Weights of a small GPT-style language model, trained from scratch on English Wikipedia.
Architecture: RMSNorm before each block, learned positions, biases, tied embeddings.
Training: a variant of Muon for these matrices, 1461M tokens.
Each number is 128 + 32 x the weight over the matrix's rms, rounded and kept within 0 to 255. Layers, rows and columns count from 0. Numbers have three digits each.

# layer 3 MLP down (transposed), 5120x640, rms 0.036, rows 763-869, columns 576-639
163112124141065099121159160167153167140169125193146057149092079088156145196106121154173100172136132112134134108148134145119170119078138072068114115137152150162107133090100077166169095093166127
128125071132150123145067128090109124164131104135122112150155178139092138155171110172063140119108122123154139177110120189148093145135115126153171166079115090110144138152149142142150111112101148
133140126147126112174078113107103102079127154124117170075093115177061123130139093140117105137127120109122081092122127087153177152124122096167094184146098152108135029141140123139102129128117169
132085110111151179099117140151113119054076082112178134128148138110109144144115116128088154051093081121118113185130098177116130155090119116108104142167099137142170115093092143161141107133105123
138070129158107108164153140126156130206096157139143194137148150108111087144149228057139136147124073138124109125169192189094127123163156140171105178174108104100151173124137111109107127117136067
176132147092062184120087161121146148055157078157177107160145113137102118133133161156133145138140141119162107112118136193154088162084113156127134093144101143084070089125127052099188134065127143
175180155145125100179145138132108129200064047154119075082095188139157141108130105165120173159138084189142063114121172094136107159069079115138075182110143108129136160113180174086120159099156131
138099105112186134119173129062151142092088186178133156112103121111159087123161122188163171137107189117154152129130136128132183108119125075138123167164109165072154087169138120093129123153139117
128075046087202160104174139137110105173131117148145108211158093142158133099145159081119144171161126118170118149100096128122081104162103105127149177096105138168164128107169128069123150044078200
142169177171121112130144095135129112087202182146143096094197087155107159116165169078085173051126125142128105030213151076117122170096094124174157194111094119094120067152197080114198145142079137
152156093162114136125111130104129103159166118152154107097112103113110144201169139133109138133140162105117125154128104178120169109117117123174090126137125111155122134141081184096109126151105140
120111135093090158138131142105110092160096097155078177140213153172119212088186150131071125122144075203131175130104084120207170150107145113138119199155102133107109190113154167072085218120184149
081167145101102067129169155151101093141124088127129120097146126167102142108125124085160141155193062148105152120127131078111118048105144136096157114126195109116061163181117118104146156151089111
151161112120089111118110107144087162166117147144110084135150157122142139112068075086130093119197122131161104139130164065129113120111063118128119137165133130128103136124143088151098176107123076
145146092120112103114117136128088152090084161206168098095088162149099170143101082114122187103099159161123093131125121131160048139117115189134129160097114161087120133118110131142137156121097095
086125152092097161052127113143145135126070139151122137139078132120148121151137167082101150134181101161139127117102163152176193127159098137147109173153074234124123197107076129079127156130128187
098186166122154136156138150089144116143185087101085185175138136222105112090109113144120129104185151128092119168128121146142164110146116128093143112187136102082167096143153123076121102143106183
168099146077151095155105111114139116135119192102167118126088105066139181094100130089110117046141142137162144162138075174098119150153081189097141162153148113174142115126148137083169069156164120
153136112109089131137132117098106130101129200163112119102146088081147152122113088170150104126094196041104133168187125201125106178150100128123123150111103130102180190188091115125090161169136098
089109152124125181124134123135170091110180134118151121163101157093167110091134107154121152175126149101111119134188110131134179055107187127119100176126100107135113131182083162135152113173063097
054133142182188117140130109116074090123092090117186111144140125123094174117098068172134101134133073073119125170122169092169195167102177094137129123131114197116109092173139159116159108128080093
061168141136109136131128092156084142091197216135102176145113179116164127094083149111148119153143145100129120123140123132132070156153157093095132160113098100125182118124145095102187169128137148
165129191163106184121159121100104150135174149138155131128170125120084147088134097118181127116137186080152119154149098149091109158134083143163084122090129131165137103058095185129098133157163150
098136185106067127120102140144119195202081069117109130118117108179130079122143087140130116105134138106169147126119110110152136115119053106082075134105178145091102129123075052089138157147128075
145123126135173042159154137108115133113146147123080147107071129128090108130125155104120145171075053124187126137143176097114086124150134179167130122087147124134165157110128082083047164120148128
103131102147111181073125092121122174119106113137086091097106157112213139129098123138127122114117120121146085147130117121171088114104141092132115124130068072221144127135178072156077119159134150
128138143069149141126184134063146100135155092116180081126148117153129137154146104060152142110086119112118164152180126133119127149084140161108125119128137078178095139129098076135075126167104135
137150163086070113103166164115174097118126101133139145147100067158091135087130112181199118197162161083114162102112078118127123109124102122159074101148114108103157142104163088111116116105096070
113156100190166123070171128126103122095143098145192178094165153157156119108170151063114147119118111165152108147154106059107116151049194129084134136097162141059018170133103116113144111137167094
152153120191136141125132192124111141099112106130181207170147126170071081162135080089147120177144067154131141142114119091117134051133195117148132166135085135084195122115129113101107112125148176
110145130104115108104114126130092101133115109182108172154092154108123189155168101152077113121101106103068138139155074032148089123134173135193142128151145079182117130093179091077188121182096189
163138135138158101125088108134147107164093101087144116072089127162147124155162102133136132149158176088163160136150088105168181105130153175086166128167121133163183103106146153107109135115166165
112107122133102129162110090108101094098179122144169076164086109098118147111132064095137106069122156178124210178145158161129122164163131191152109184161102151132121150139092158238163087126125103
137104134113164149116131151080118097135114163159146119162069093104112192116111118135163161183141190156146147131129156140094025136157154158122109082134100149101150156115138192135112087143191090
104103090080120122119151136141197150101116097140133087165112169092130119232075107162113118125141177091085116169115131149137154151139124150093092170140152153166157149126111161138131124109132136
060136110049145123108077083093102080146147107183158130097143121151132158090180157144106176119117132102199094164141120105115160197096118120131114165150133114116135071167084171153062139145197088
122102097146114133167128181179163125112139124108115148126130136098158127107139128073147117158136120141101097143134116125124148047136170176177129113112123117126093142165109106131130131153088115
127158119128124122129095104140117152150140136104118151094111142088083147113150130127111112112160221097137191064107107143113119096136062144119138091132117082175090147090146151114137149101106106
140145113122182141151134165159133093123190097132146154062135117089091133125151149131153143160183123107089133067112099128107138129135159116186164140189123163055089116120139086122098076127161088
097141168125156108159108143195163152153108128092121111117098117132137157116142103163149146104095096144180147133080126098115138182219132126125123109143149147115157130149116116132106127127105135
163145108124151143147071155097092099098098148144178083127189047140091139135174168129111118166171140148081158130114171088144114099121137147162081122097140098109054128097123119078122089157134104
154066134089100061122119117118076115146177070132134162150117145065133052112151104107145117189120181133097162086110161193138107161097117112121090109202150054095132114127094106142158152152142131
050171129134145091083087146145177122119144160068081139140150137099120172152095118084108177130190057166129122122129145101074140116172085156121083189110126104029143141100156118114171133123111117
181143129152150099113123150101139122197143096096077160135105151095160095139126116116182176137128097178199128119131146114104118059130077086116131099186123114152097140110110145165094145104115182
137105126174063110164135179156060179114154124104117114139183145168139186152086127191111058056085106098134133110139101114106130102111131109147155141093091164105117141102129144160118147164093127
102114115120159201078138168152128101135114045151116164143160114188093162100186114128180128139144145116142143126129145139105116103142148141111135160115073100143074116100152129099148163053122115
155143138105112118096152192104121142127166056128080146158100125131113146105119143152125099130188078118154088098075198135154161102134145085164134160101093140139109163151129106131155151108108077
175102104096135183127124160117220098157144139110172107072158068117146088191118142192161127162144053115100117114082144174111169103094070123177099039191143101121130137133145141090134098111120150
096144080118155127148124141215124103131102127165099097118104166118130159128137169084089130110137141160075171131131115102124126158145126135125102095130143162124164128119138142116051128141122052
127175169109132106127127132080090138172099108078099201164156174084071093117108131140118108133165065164136102097091088058186094102096118102114130093120151067137159146120112121100167141105123099
105127152131135138128118121143049124173187140115105102096180149130204089123164069132166130159064144156125072107081136111151172144177106152107168164170134110155138096150147121143090130131112111
131150123145134101133137076121074201143126129127106191061137152103095149085147134101093125117114140104126143072162116172186139171124128127120135161123155159107108103086111093134118149114097118
132115108152127124111142157088153217143107126128197132136100075133152091153101174120101126186165143121162146111057167112181105199134128055167068088182109189140091173096152165195145119107121154
145094178121139087170150130120150144142108151093082123141116132169133074070054082105125159134064148130104104121145128163172091148107182132070123096148087205104131196116090160164154124067101128
117101109134119114115153092146077126159127078100161135086130131137129128069110133115150138155080113148103144145126114127122159097132080098076118123173148139122088122121129088135148058099118123
131141066071155097017127091100113121111153114220114149116147137096088122113119052093103066143092147087135096104163125082103099187061124118032112107166187111101185115141136190147096146128159172
059127114068163115161166149039133119165132110184082068124124098159102098122147188157165121121109122104117152093171144138081130178121114169143180141126063130135073083107134134141105136134109159
176156173126136133106082094180155094093118108076175082110161121155085184110147191128132093176192162135115141130130087153105101116056117132176124161090179092097113141153151180118097166123145100
127194109130150092138067085114107097120127125133163113130076185179123165131139119147103169098120148137146156128096111147091155150178126157132127121135102146166152134106130097180121113124101139
057188122147078113055161120088076083132108100095140125100215108139066114085124156122109212161148060085085125112088155122068131155136100096159133164087092078102122095086107109122147151120106149
128123140143106108116136059135078140140114100105137144116120116143062142122099085127161130131114131151159107113094122136137112149132164116136098128168121148100193153153110103122100155136075111
075136135089120161157100097150103084166095146150116118142147129154115149139142122105094108089127101108114061131142107133187105083122117148149143162122169102136134135064131186090126142152195108
134127153157130200147114105163120113154133081160117148132160136147132166111079087138125124106170169124096104141145150099132118082122145151141135105156146096124202133122125151067111141155117112
101126153144165107162188139064125103069103153137194075159151094157100117094109135106183139112120103132087135137097116125171166113062200142166152124087171085144141099154105121112149148124141110
121141127122073176144110086157181141105132166081085144181119169148180173154108112127111133105101127106162103080187185138113141163170115156108106087099103156125133151148104147149139178067139046
048115114099137082149094159102111115182129121185169102134167096127135117141149146122143136121102186081059148145139081110116107142031132171142126122104121121133173162143133165111151155157131124
151118132114139130155129160094146124092138091110142166178129124099135114145128135139121090127134108102144138162186150122130133096126137185136095127184141134131161098125101119170131166151096144
123106148125180123152121148095084118116131163175119111135139124109092122116112163124142149101160085130107052085161117112165089091110124098109148141174166152095144135100126165060197176128168069
155135224158094130148158159187134151096144131107160114127195185126169160113159159152179145124127100112158152117154144100089121159109153149119180095128124124134163179174190083119149152105132074
133146107157138117153107086119137084142105084121106109116060092139103116150114096138131147081132117149148109127154140117110095165114127116110208110093168059160078101103105170144140114109040171
169191145111106098113134125152131179165111182129145083119141139065104085098110102143082134106113126112112124134087093151123111154093128158145139110138148135133138183099179169087115167136143153
162089132100111154134112147100118121152123132120119101142109107124151101160151097105133105120116110161140137145076099112190169092120117090137147188135153127125144167183137163152093085148151117
115169148126158119040120104153157152142148123124129147147136131187154164128134183079165086128147064101123166110123137091138144086119148165127083147138141120101140104098098091083092184153128129
083098117158065146094117103119181142144136132152144103186085113131119113124149139147162146160085154095133135128148125070169145147056132145098136166136187155119072141127148136141150130145160198
113158141111143078146107124154106153086132190105163099045142131098151067176124145159140145089164147107161111129156113106170105146150092132107120172193139120123123144143162127088126087145090084
079167142100156127104081076078132129147196094132112108129097191070134126122118125112108142127126160134069132111135113157139132132156088122087144185160122139156180117083128199122153167133194185
137164113152167074105157093148149136163102141054076174103189136141117168135144127205103124103113145216104125198095134134117132103147122139141112144120068106131112096126076085144124101148124164
101126147182106097041146133101077140138081115063116076152129137106150103130111118137100196097094093150111043128094096124187135124157135173104153149147068155111144132076104119110141100097163086
087152162165118148120085115132122112137128114135076071127078067112119104085114111121144091129125107157085113160133121195126145141096111143131077093097090123139135183145138090136117146130140168
089176144121134148142151179140135115103140143114143200120148154129108119135166163145107127170124080114116104120140139132125147131126147082170092101141095158065105168092135112126104154087157110
171190176075110141138159118102121088140088158125121133148099103141192087116141125166160105072166079141171175080147115124077126100189088107117062169104135130107125082140054135109150132119203155
125124115111126075115167126146095130091081120100113174126156134170137102129159122120162175105160150129055151217168137215207095125121137084131196152128180110195178102125062153100193143107152107
143132101143124175190119085126106138113216101113159060163162127130172145114109053126125113158068150080126121139093145146166138148066182152129144129113107109122101169170106077143159093183122159
151094169170103090143160106136172173161127111048175118102108127147104154155138134132174171137114121134195176143125090153125203138101162159097101134112118125094102128096118105124154134083146110
174179148167089129116191155110095070111136149084134094046101145110117138119110163173089101109208102110116124148107133138130123128157181111151176130109180129103107104116084082147056130098162106
110090163171169116088101145107134183139114111090172164105127139103111114126135080098130151155145064091087147139142144173147088090122126139153112170132119095140130117076165096141150153078135084
144077148120130114155113129131115157092098093126122084132136163128104137152089164138102141104103145140181160115103119131111176148115096115123086122139130135122098128143180101122103129075092161
166110116092141102098177188102083184170157174103159099113151149098140108120077125062137131092167104098124178144083225128144152145151240164134165127144094178127063107126193096162152210138169117
115091144143088113114095144114185129132171155165176181135130094152078065142114148104211130125099145084176118134128095122073105155117198134158129125199115112095182059128104092099130171116104184
114121083121101170177126255156169111100126058127111109134150093173131110123144142091130127143126120109074105076150130147127069162111154117096090137096127141158142100155149122113123122120087085
166129126132077138059165186140129124135135135161128187171166126086184128124142097108191140120098118112144099099153152141140155178159098172145153150126144078084173142168170101108132092159181141
152148120146169173132158116062147085097192153127089125112144150167138145186133096105137124177175097098113138122111118157143187133137120148080095135176123093157150186133134124186064102110170084
063113131093114136148111152140153151101145124123087109157151077095138183140147146131153108142113121143110152126153108099123085094141149129109109118118122163114136144106154087132131072122122136
101172137104121064092099203140080142152100141152146162090126116132145117138166132152165136090077141147106096084158106151101144100129150114115158087090172096043160103109176102128154127174156115
077171160167123133129153173102155123092132153097139183138099129122120151184091130150140101154136138118129130197094133171100103097119080127130077157126104103087135116107144158120170136099151144
092166164100119101112127155184132179152098120132095125181149067158155118153173113109094143084142097109143149113107081112108151120142107126144117128092146107097131148120104126128124134125114137
069122138145103168118144150158119111157153131103092172169134127139147142119092139127102163146124128127126135168141093155127153140103153086122149104106111119087115127136155119094117122059160101
099139107089101154121129091160106200148103098138125140124183162190124165166130123071126123132105116150066101133161128127153165132133057109127146172124125150132144158111199114115146142180153145
121117100138099094124075153122150116150106065125131129154145104131126138170173186128116154110146120164099132140092166092131115130088166128151098144123171168093112168148113131096164132144198168
123161097164130128141097153155172064121116146135123163145133113101123106190118138106107094129133167123201102099139160125107157124096086126183145117183106168098079120107147110100151135152157166
141132080103091097075131110163067091120158167072177125150121140105191124143087113103092151092105103146139170120131169094172068183133165090110063158026073177185116103155083111188097099134135146
131086167112064135193159126135135174113156109146112115154173111131072122098089145088191149122073155160175096126104131104098080148096093151186090129115102141122095123134104140135143147142139185
115149150097153176075163114111078141103142104141096123169140140165147113122138147127102115157120165182083113191121126136104130116202134109168131144115118172150099143163102138121106148124089140
141151143091099146125149075115130107158153095167127154147124162121118116125130165138131123109117109107117124120115170112098151157160111074158136142093163155081111134133102106088125135112127162
143102166055092158141193119116096095119101146111148117128109183135096077119079144112112151158113143106131119127144151134155075124095097154159220120106136183102109154170159109106131095146125147
136134104139112151162130099121120145137111147080178155151134065053095180143122039102103119124131023158096133131186159170153181151166173148130074157159163147166129104110106090107089149170139155
084138108148137147160115143141081212109131128149128143172108222109168207123108115128113135125097119164124142202133122067134138124175084118179130087159115110125129116111099109129083115088149109
# layer 3 MLP up, 5120x640, rms 0.108, rows 764-870, columns 576-639
149118130131153151160119177200116139108151201097210169085063114135140099089118080060147136177162136070109140085107075119102121104116074155185123114143141104120133143084110130083074129150197128
101130198116084124122143163163111166161081132090143085095200136129161150158153183133117152096117148146188146126105171198185157106151145156081164094127106095160125173136154131146128165140124148
106155115168119087051128136120136137116089144127149104108174092101097074094139133139124104073148180105146172122147158161147157142184135103171198145149128107096161132189109190107126096171175140
089123153110110101123180092154199119131171161172118141120106157082100154101137135130171150135146098177098140158128148095093119128125167148109114130123137176126145071152087141093089112160119156
145149106119113103117141160172160126117127087104109138087124091117116160089122141107117114117085149087118144131114128097096111103099094131089080123137109151156098131107120147125074146124119082
159131120076122103124111135193088125121082124156088130061110135141150144147147132123141155093140144120158086114133164136118160197135087102101132128135146130123108157107131138075071132151134137
126105116093115163104107117078102156064125085102149113108155115130111205101052126110129112081108173132120155123088142131109130110080133158170101137117062102086135077092142164119083126104145110
122206183176160141151132102116087156107126151096130124151131145152070052134133101117123128098092068159107137175119120117170132102088124103122135112115123064134093101151072067095095138187092101
095166129139108149114121136071134186210136125135107164138089123085158099070114058108108085167158162133138114145120092124170116160167173077121112133126144082170095090136154158122127095171107164
102160167073128114081107111095112140116098172110124109073081168074104163080139112096167157074140124090134149120146128084132135129166161112102154162120161138140127150134189153110135142109150115
136122123117098112096158157178054134097116173184085171158159146124139140172120173126137100050125111097115108101142074100190178109097182164060160022083091171106114085155153148031151112081173132
119113084156140140110074104109127106054095109109146155119128140134178146115115109097136183124164115167120099103127107187128161163117114164115143153060130135117102149174176110115155170167140075
156165114143143156119201159146075188184142130085080076142107094062128163092120132083132135137106114109164119086124189127137138124199117119146148122121160099170134111157120116115112119107143122
144098128142112093089189114105122093157112093150167129153178135083160088141089159152113108186169133163118110138168152119133116126111152121099154067120186132113159102131091112117135130091162145
057136128158110173141118136093131082145110121098139136161110150113105123122085091116089153154134116107126112113169048135148103072117110113136140162130114160120074132147161127116117132160047131
127044155142114136111133112131139123095123146112135148150077161121161112160160127156129105180126138152127138093097122133163152072161132120143106157121149128111060170148141117148099150113163055
080052125145139147114148111126087189128165102172101069159161188127157122147116097081134118189135110118096181167152131098139122074130081158108155126194145179108167046144197096117114190129161140
134139115112117134146122095094176090120069165071122081097101138114168152127165145068163161096099069139114137183160090108125143139103057124089178119078089155152146087104125036155163106131146102
135123157096169119123152255139160152109143125181184097110109124099136134110146123167096166190046106150153124130129114148165106169069139108054095168120154115120122037135187093131090132134139143
175160069096102127154158180062131115151130148164179101119112202123107105105133101121098105156168153114109120100131103116115139129097094116091142148131140188121086112116162174120130062190160079
165097075073144098074104140147113147125092111133105120080120148122083096132144184134059120134154125124096156197160118167138105093105130134173081124130115134129109077160086152104149098095127154
159128083074140120113090169139111099126048111091108106074142105106177067190115106113180128143146147093126124165063169093135117143088080163204111140163100138098132161146162089117124084169135109
147156104142096132143066081145069100107130097115154156134170116093152118095120116090167101146123129134112100116120110183134159181139180178114145138074125131158112182137155130061153116115139103
164101172098179133123094129100082110081175092141106157101132097177083151106119131138159122092153126098142152157138106108148155094081147106146140121076161132136146113120136158137103168144141131
119141127155128094183120174134203089124164145074136148123095102115084098114138138127106147165168189162080141182180163135139148147165157158166128166148138153039066100104116105121218162111158151
136143126124124060104150153142108095101179130055094126158112186140126064082178157081122109131113161142098120106095124119152148134109137177153062114103110131143173113116151173140144091131098120
098109138068090170158160074119069077201104119106105181133155168116140106071119122126131109083140152110116111111136173088156115167153141090125146103155137115136152086187168080152114145066138098
210174127161116155112140093173118094114104123118162113107158092147076123146119108167148163052152134141153131150094100141155170132113088117108084105075176102155148187124180127174146158138086107
090101154118099221143064107105136108133110105096126099147113111140142116132122138092121194102142111095090126117058136098113133141065039124094069092195105084179103073147137124218173112099155078
161169126125129115161142093035136161130088130088094119038112138113101086151132088105166132131147171106140213098118138176170145113057145134114173109134117149109148112135130105098152066101127099
120175159170169184137140143151143152131182160163132058206133133119062175102107136119172082112136134215102158067156224076175065133156147157096125122112078078146154123118125126169144143152171089
124102091139109136109125103160123155078118150123134130155071162139067120129142175113126134120088126145102067124118182135145104138066164142141121118133100098129109143112141148107124030100130168
095155098107059094071151121136176092083154153140163182152081157164114161145168130127123101099108109147102080106094154110140146113128135095085147127111131108104141132124116129154184122117115125
138087134103152158138116139176130147090174169175174127105085147178125116096194159190123082144154143114162154093135107104154113189137104163131144081167076150158092112086146130145088174122168150
140045167123144080154158148135155161142115218118134129127153125072145126109112062103153179160091100126091172131083086168052108128175097106111166109136130148120124125098210109107144109136120115
145130157090146145120162143145190144138184127136153085147147152135150144111077096121147130153124144093104169133119133031144083127125106068118145108115076150129101120122143098160134138100161169
138137060102113072102198186154159132135080177095090088075150191088069154155175141091074075118089128156196119152115111108134183033161116141158152157114131155123124158119139133078115130142112089
126144160132130082085145053109170148112122105146084103075128105078135126130143130139090089080122137175173136129154186164078148130148149130121124046090141131112169127158138144148131114131167070
143152159078108139111122131092109091133183130146109133126174089111076092165116146110182111087163113115126133102149102114149120111081113080114174178152142125141113062151129132113130140104145107
090123117159138104138137118164135143146145080109139153100173143066145121160118103143103089127103223064098125103160123153147116130048114110118166150124105128087101114156138119168157115187106182
136098112137195160107137164123183111149109130128159174090142102140116151190106126081122151173100128111138149191162094116125120087118064135095116088121053142105162133133127116179141094119087149
187080160139123101092101156117188078073117125116142092070130123108081139060091081124112164095140111141171149154117106099145099112101160149072128161068121111120128124186171117119122123112088109
138090068114151188106160108146099141069178100123121151188152122109149137152204200149122154119127123115133132076151111062148133211113157144142173107140154157099150179101111188096199144088065120
143161093185115073118127099097192162120168145114154117133122130096127018134103130053100112157155122124123154108165135107126090155145111116071063111133153137164208113178094118134047141110142131
144144166121117081116096134073116085062093141128137144179192137120136133144138116081120143106088104189130137088122142178154113148127133139062088119151113082096093179101139110134095152176105115
201126125158102130141082118097139127162103152133102158108140158159162173092107146144171109158072157152129159058128098095092127085054156133150139056098143143110096163149096110158073097114132143
110103136178134098174122151120082105118103181130096153163187192128133077096152102109141131119176130082171132164138154104144110086110101135143163085104130124154175135130111192169102120141220187
174162107125108167100068096111124124161094128176150118140155085127095129119169147139105161107084151175186117172123153187134162153079136093077115132084114111117112119127150154091171123089152135
118161127121125150134140133152078095103163117153124122092100157095139158160096105212118121187164159083174168138167177153124109116115106146165119173120184168183098115095080129111092146125135134
133118076115133114111100146076152180124109121136134160131120091186153149133063090058087103130154145068146119149126165178123132133103167138194109159087135132162127071121087114127117146141141170
127136140113113134126141122143155124086126144122130128095149156115107021176156108182126166143091149113142121120129132080154091067153064212143153171144148091117132163187145069172128098119111208
153132128093180106152159075088109142142214126129064142133132081121111120129160143068094177130126047124112145113123097108117131077094184147076154128162126149155127078107102150053137147160132063
143173060088115168146168093167102110164084106101135130162123101083139135101104111148143155136093132134064188169119155154191088153100096147185140104140142124158131135140138107153132072106140173
104156130171115133125125120109084100138122152149062146150137063107147102180145150098079145115150146112147135111125139108076103141134140099160162135128106112141121160120180171138097135180113134
153185049138136178159075103142099112105110121085186116151158173097167119083166121178133124179168141132113133103106125059191099190164152074188112101049138154164129127109161116123114138100100160
133086130164142127064096114151122121068149149162117123110130202112135125134152045141136188163157169143153127111112087150153106063088114147151045136105093142106158182168113150145085095173131102
170143129119159109129147128146105067155114137107145132056157074113104124133122113131139122166128094090131123136111144149115078111127140130143177115156097087091141095088163097176129168171096114
184084141125136144137200169140112140080145096110089119108140120046143094089106155077109135161111130105160114143167118127161098140085184117125163131078169112115156079114087146124133099128160135
155146115138092197114081174100154121151121123098110136201116048138137142098102126134121148175122119110099157094128157126123151162137100125167059102146132122098110183204118111087136110154118129
178137133096160143177176086162130164137144148153127126093068141141110134110135152145101112134076121113123119083112144075143112110134134109116137141204109143120108072138079126083141106181132115
145139144083134174161086146155169120148108188130146103136176152102124145123131173074115144119141143130143150112103109103162161088111098150078145123081100122130125127158128111088180089129132148
143114136122114100061111171121060171123128121151124105115149133137115086134127141181104091109128140124146127169150095099125124127107105152140150114137095113137158116126118078114165131118137188
159132183145192139129172121183141178099107127070149117090092153127160084133156103143147158159136114111098097137148128110086111110121103073125160096160094119131132166127149133183140152175171147
131158082088150134166142086085137163171125097106144120150117209125139101136172151088135143143113156095158117184081043120137078119116143166115117073124170088117161108142163219172102068079097083
127116129114141143088191152114128149094049120132119149126154060112123182075142126130101074113162111132115154102108107123114137129172156106117089094107149095111110124086100124153101097151116168
130135125132144151177135187102101155149110107131101101097104091099142142101116107105146111125184127107123133106114093098133115032059147078155122119128099149064126143139126144114138111108171134
111114169179141134113109076125173132126139105099129068118154145134182116119096150151092129146252170180119091135147100077126135124093120094154080118075109124167118246155136152112097157124110139
179108132075154096106124126088089071125119121195128145102122156139105128172102109124108142168108156126157133101117107150178127082182115091152064169075157143116160091127095102119138049189110141
155116153145082146121128138117066154147098111129116113159142158165143145101118134099123115158167083103088111136138155143121144113170065156122105153152122184143096082139123039125115137115156146
130155085173114126139147181131128122107121065109124129153114127118067122156154096130133107194094129133219165179102130090150121115208117122126158157135155166116112072120139110092040164126180131
145138117088127105096190133151121130110146121130161109169150193090127204092178129113101097108113164131124110104113189142129064196090145061123117141102139155153151152115152096117112110101119172
118118139175131155131207120134090196117152126135157176129117119084145149109132057166185124134114119064100181136127170119105068135106209146090077068154130081135157175187117164110131135100133159
126131191093127174149106154161115117149075085195139131162110164138119161135145047153132121087150185135192133083128222120181083109134096139148119116070091108188059196108108110108160143190186102
157052158193099143144087159126116074171142106108136075062140060125144179153128131109125157076154163140178154147136155119128119160118165132090138112061139097164132117151102093162112117135124070
058109078140135079094193174098166095156132140131199170171144092137155103095166113110140121175121184142103092138178094090169137102080155162150113074159108120048110136111156120122087082036101149
112150117112182084111144233077128124171127163148099099108165084113125107121120109153149129135063207112115069163175134107189123114090163091178081116187183136128149127066215148099190123134133105
153106151158158150129095101136165134078132144161108098180141104130134122161144110161115121079138155153092139175088160127094138118094150214095113139081124161139097076142124132128196082148130149
109147097092127155143140048143123098097083157132189162089152141215141166117122129184117139107126077147158154133130194082103100126122111170113096129148187185155166074156170151182149123135142173
092123166147102160057122148196107156156147166153144162138182059076142126103130161134072083138147105086164164133119129161137134095134117114087160127146136163116127117175123145150094120063079134
147138168106155113151123099128147107062204113109026122122152144108091125108165141111101183165117194086098098163113053167169156127129152114101160107135176129158115181122148087102161131159130130
140157113165097120173120160150171082119107139141160160095112104057119134121166105203113131108097173085097143104089138040155091169121150122152067121157109086160087122147211187157113147110156114
139168164160139064087133141117199103136084163097126163139100145120158096124087170103131144103148080067184105112125129172075135176143069150135124172093113120105127098100114129095148153030122087
128103097100131144146148076178182154124102107110126156126088139079108095120113139136087086132154191112143116065117133156160146148154084182206115137141183153132173082122153149125121104169123120
124097123118148086186120139101068159070152118091177158130139085047150127073155135182138124153147099148111088163161180120085133133071126136105075142106101134154132168116103135172132083141123091
100110146124120092134105099111153129099137089123148136138130075093130161155125159141108152109143173152121135172164149081136148144165120182147147148114090149120150179140134102083157079120116140
144123140137153130145182145138113169104094109153088140117141146102143177104132125104125122072105131122150160157168170110146084084084151156112073107126126136166181155119089138100141156148161128
128127133167063134087094109169124128145104133092082126124069127176096133133084116121195128175152101142134153167147093149102153098097106142070055134173189097120190099104187118088122123152173163
152128125203143082135135108072110109092165123142123135144129194115082105136123117134185157115147090095097144150138089131128100159142064172113073132128111174105147093122172111064085090160112133
122143126096098115072160099140085093131111134129120124052142184116106128139116152147145101133140106092148125158097118089139126130073110148137175118146106166158168161085075069084129113150140129
175142121120127124133142192103090113120115071119120119171094107120117108093117136133139101139120132132145097155112097158151149087143138156104161092161062142089122102077155114096101170172078107
131065069228175172084135139103175132116153099157182124100205161109117167161152122090082167102084147137065122136132088169148087086098117106103109079157095037106115105165169146120126134191155147
137135129147141129088154172136205103126165132129176111125110115139154129099076084131122136092140172133148139076126128124093109142114108201084085151104165123082121138156084101109115110168126168
053159111111141132119114103156092105132079098174131095086129099160150141100042123153165056095140145144166096109114074098071106106146093102116100148145129158197107170086093080129155114105109140
115196141102152125132134155127151134085130115141107128167138161134165108111048163181110166166107112115117096101133127133116132120156071097115107166138115138135089133125099105124145111109089184
132140154182076134116107101112121074083070138133154136115163112108143087125117082120169184103115097104094137156139125119136105145170119188146103142092181120114080124122143167106168113168129123
141126110110092128135089094111147167121198117147158095141107089129136097105092166147138137146090131107202074176155110151108111150136157107092055146120153158182131126079117161137176173127170199
152133128150128093156142068191137145162092066082105169085077166114094105069148139155151129178124158143092091100152059144129192109143086123048101091184096130161111079121136100118093120138121139
131111186103126136124125099134099138125142114147160103175161152125150118166143060134192097105091139141187142131098146114125103168137107150074136149172107117136130130142164157098118167102113085
118135162066133149146155141077144155179155128120129145084126133113143085134081102098215174132165161164139171170147098096152124136173129108112035136132110147130097101127090158100100181159176119
101123183132114195092081177143090121111106113133068156144185147202117075167227194148166076111069106123117128085159143171120179151117069192099154127152117136071134121110105130116134152120106062
142119133180115103074060091145109127053160102088139149131075131162150079093214109074082109167074071125098080128091132162098106101150106142064150148142090100151105116162131178095094118111138112
131107134116134141143108196115065101083087185151172152139107101083131099094140119066135078104107085120157158122141110103159185213140102183166131115149082112119147137150120178098115205155113104
108119110115157089120094129122121145153119146105129078077060140100157125124130091075120099121193106156141142118086147100122093112184117196115160150174116151158130145088130058192100194119131163
145216162167138159137111180118115135120105143130109108169118118170137150149108095133164111154141082121142147130159117130126173086127088195157053075038136134165190097172146151140157185069112131
145124117121145107154132101174136113103117141167106160103061069087149087078141116111150128107157142068131132195088106054155122110073107079118099100069101133107157126143094145135141135047135073
196153106114115133103151072147107150137144163119150119155118100134068113141091137144186174142147127114136136142087162160139113116124119090123145139048117086143160152126150134166103155166135151
157105139140096161126153117169161087148125120090087106127192186099121187098140119065140087098171118105135133105149150129149108184179139180119087115129127160142132128146100131099086125074096155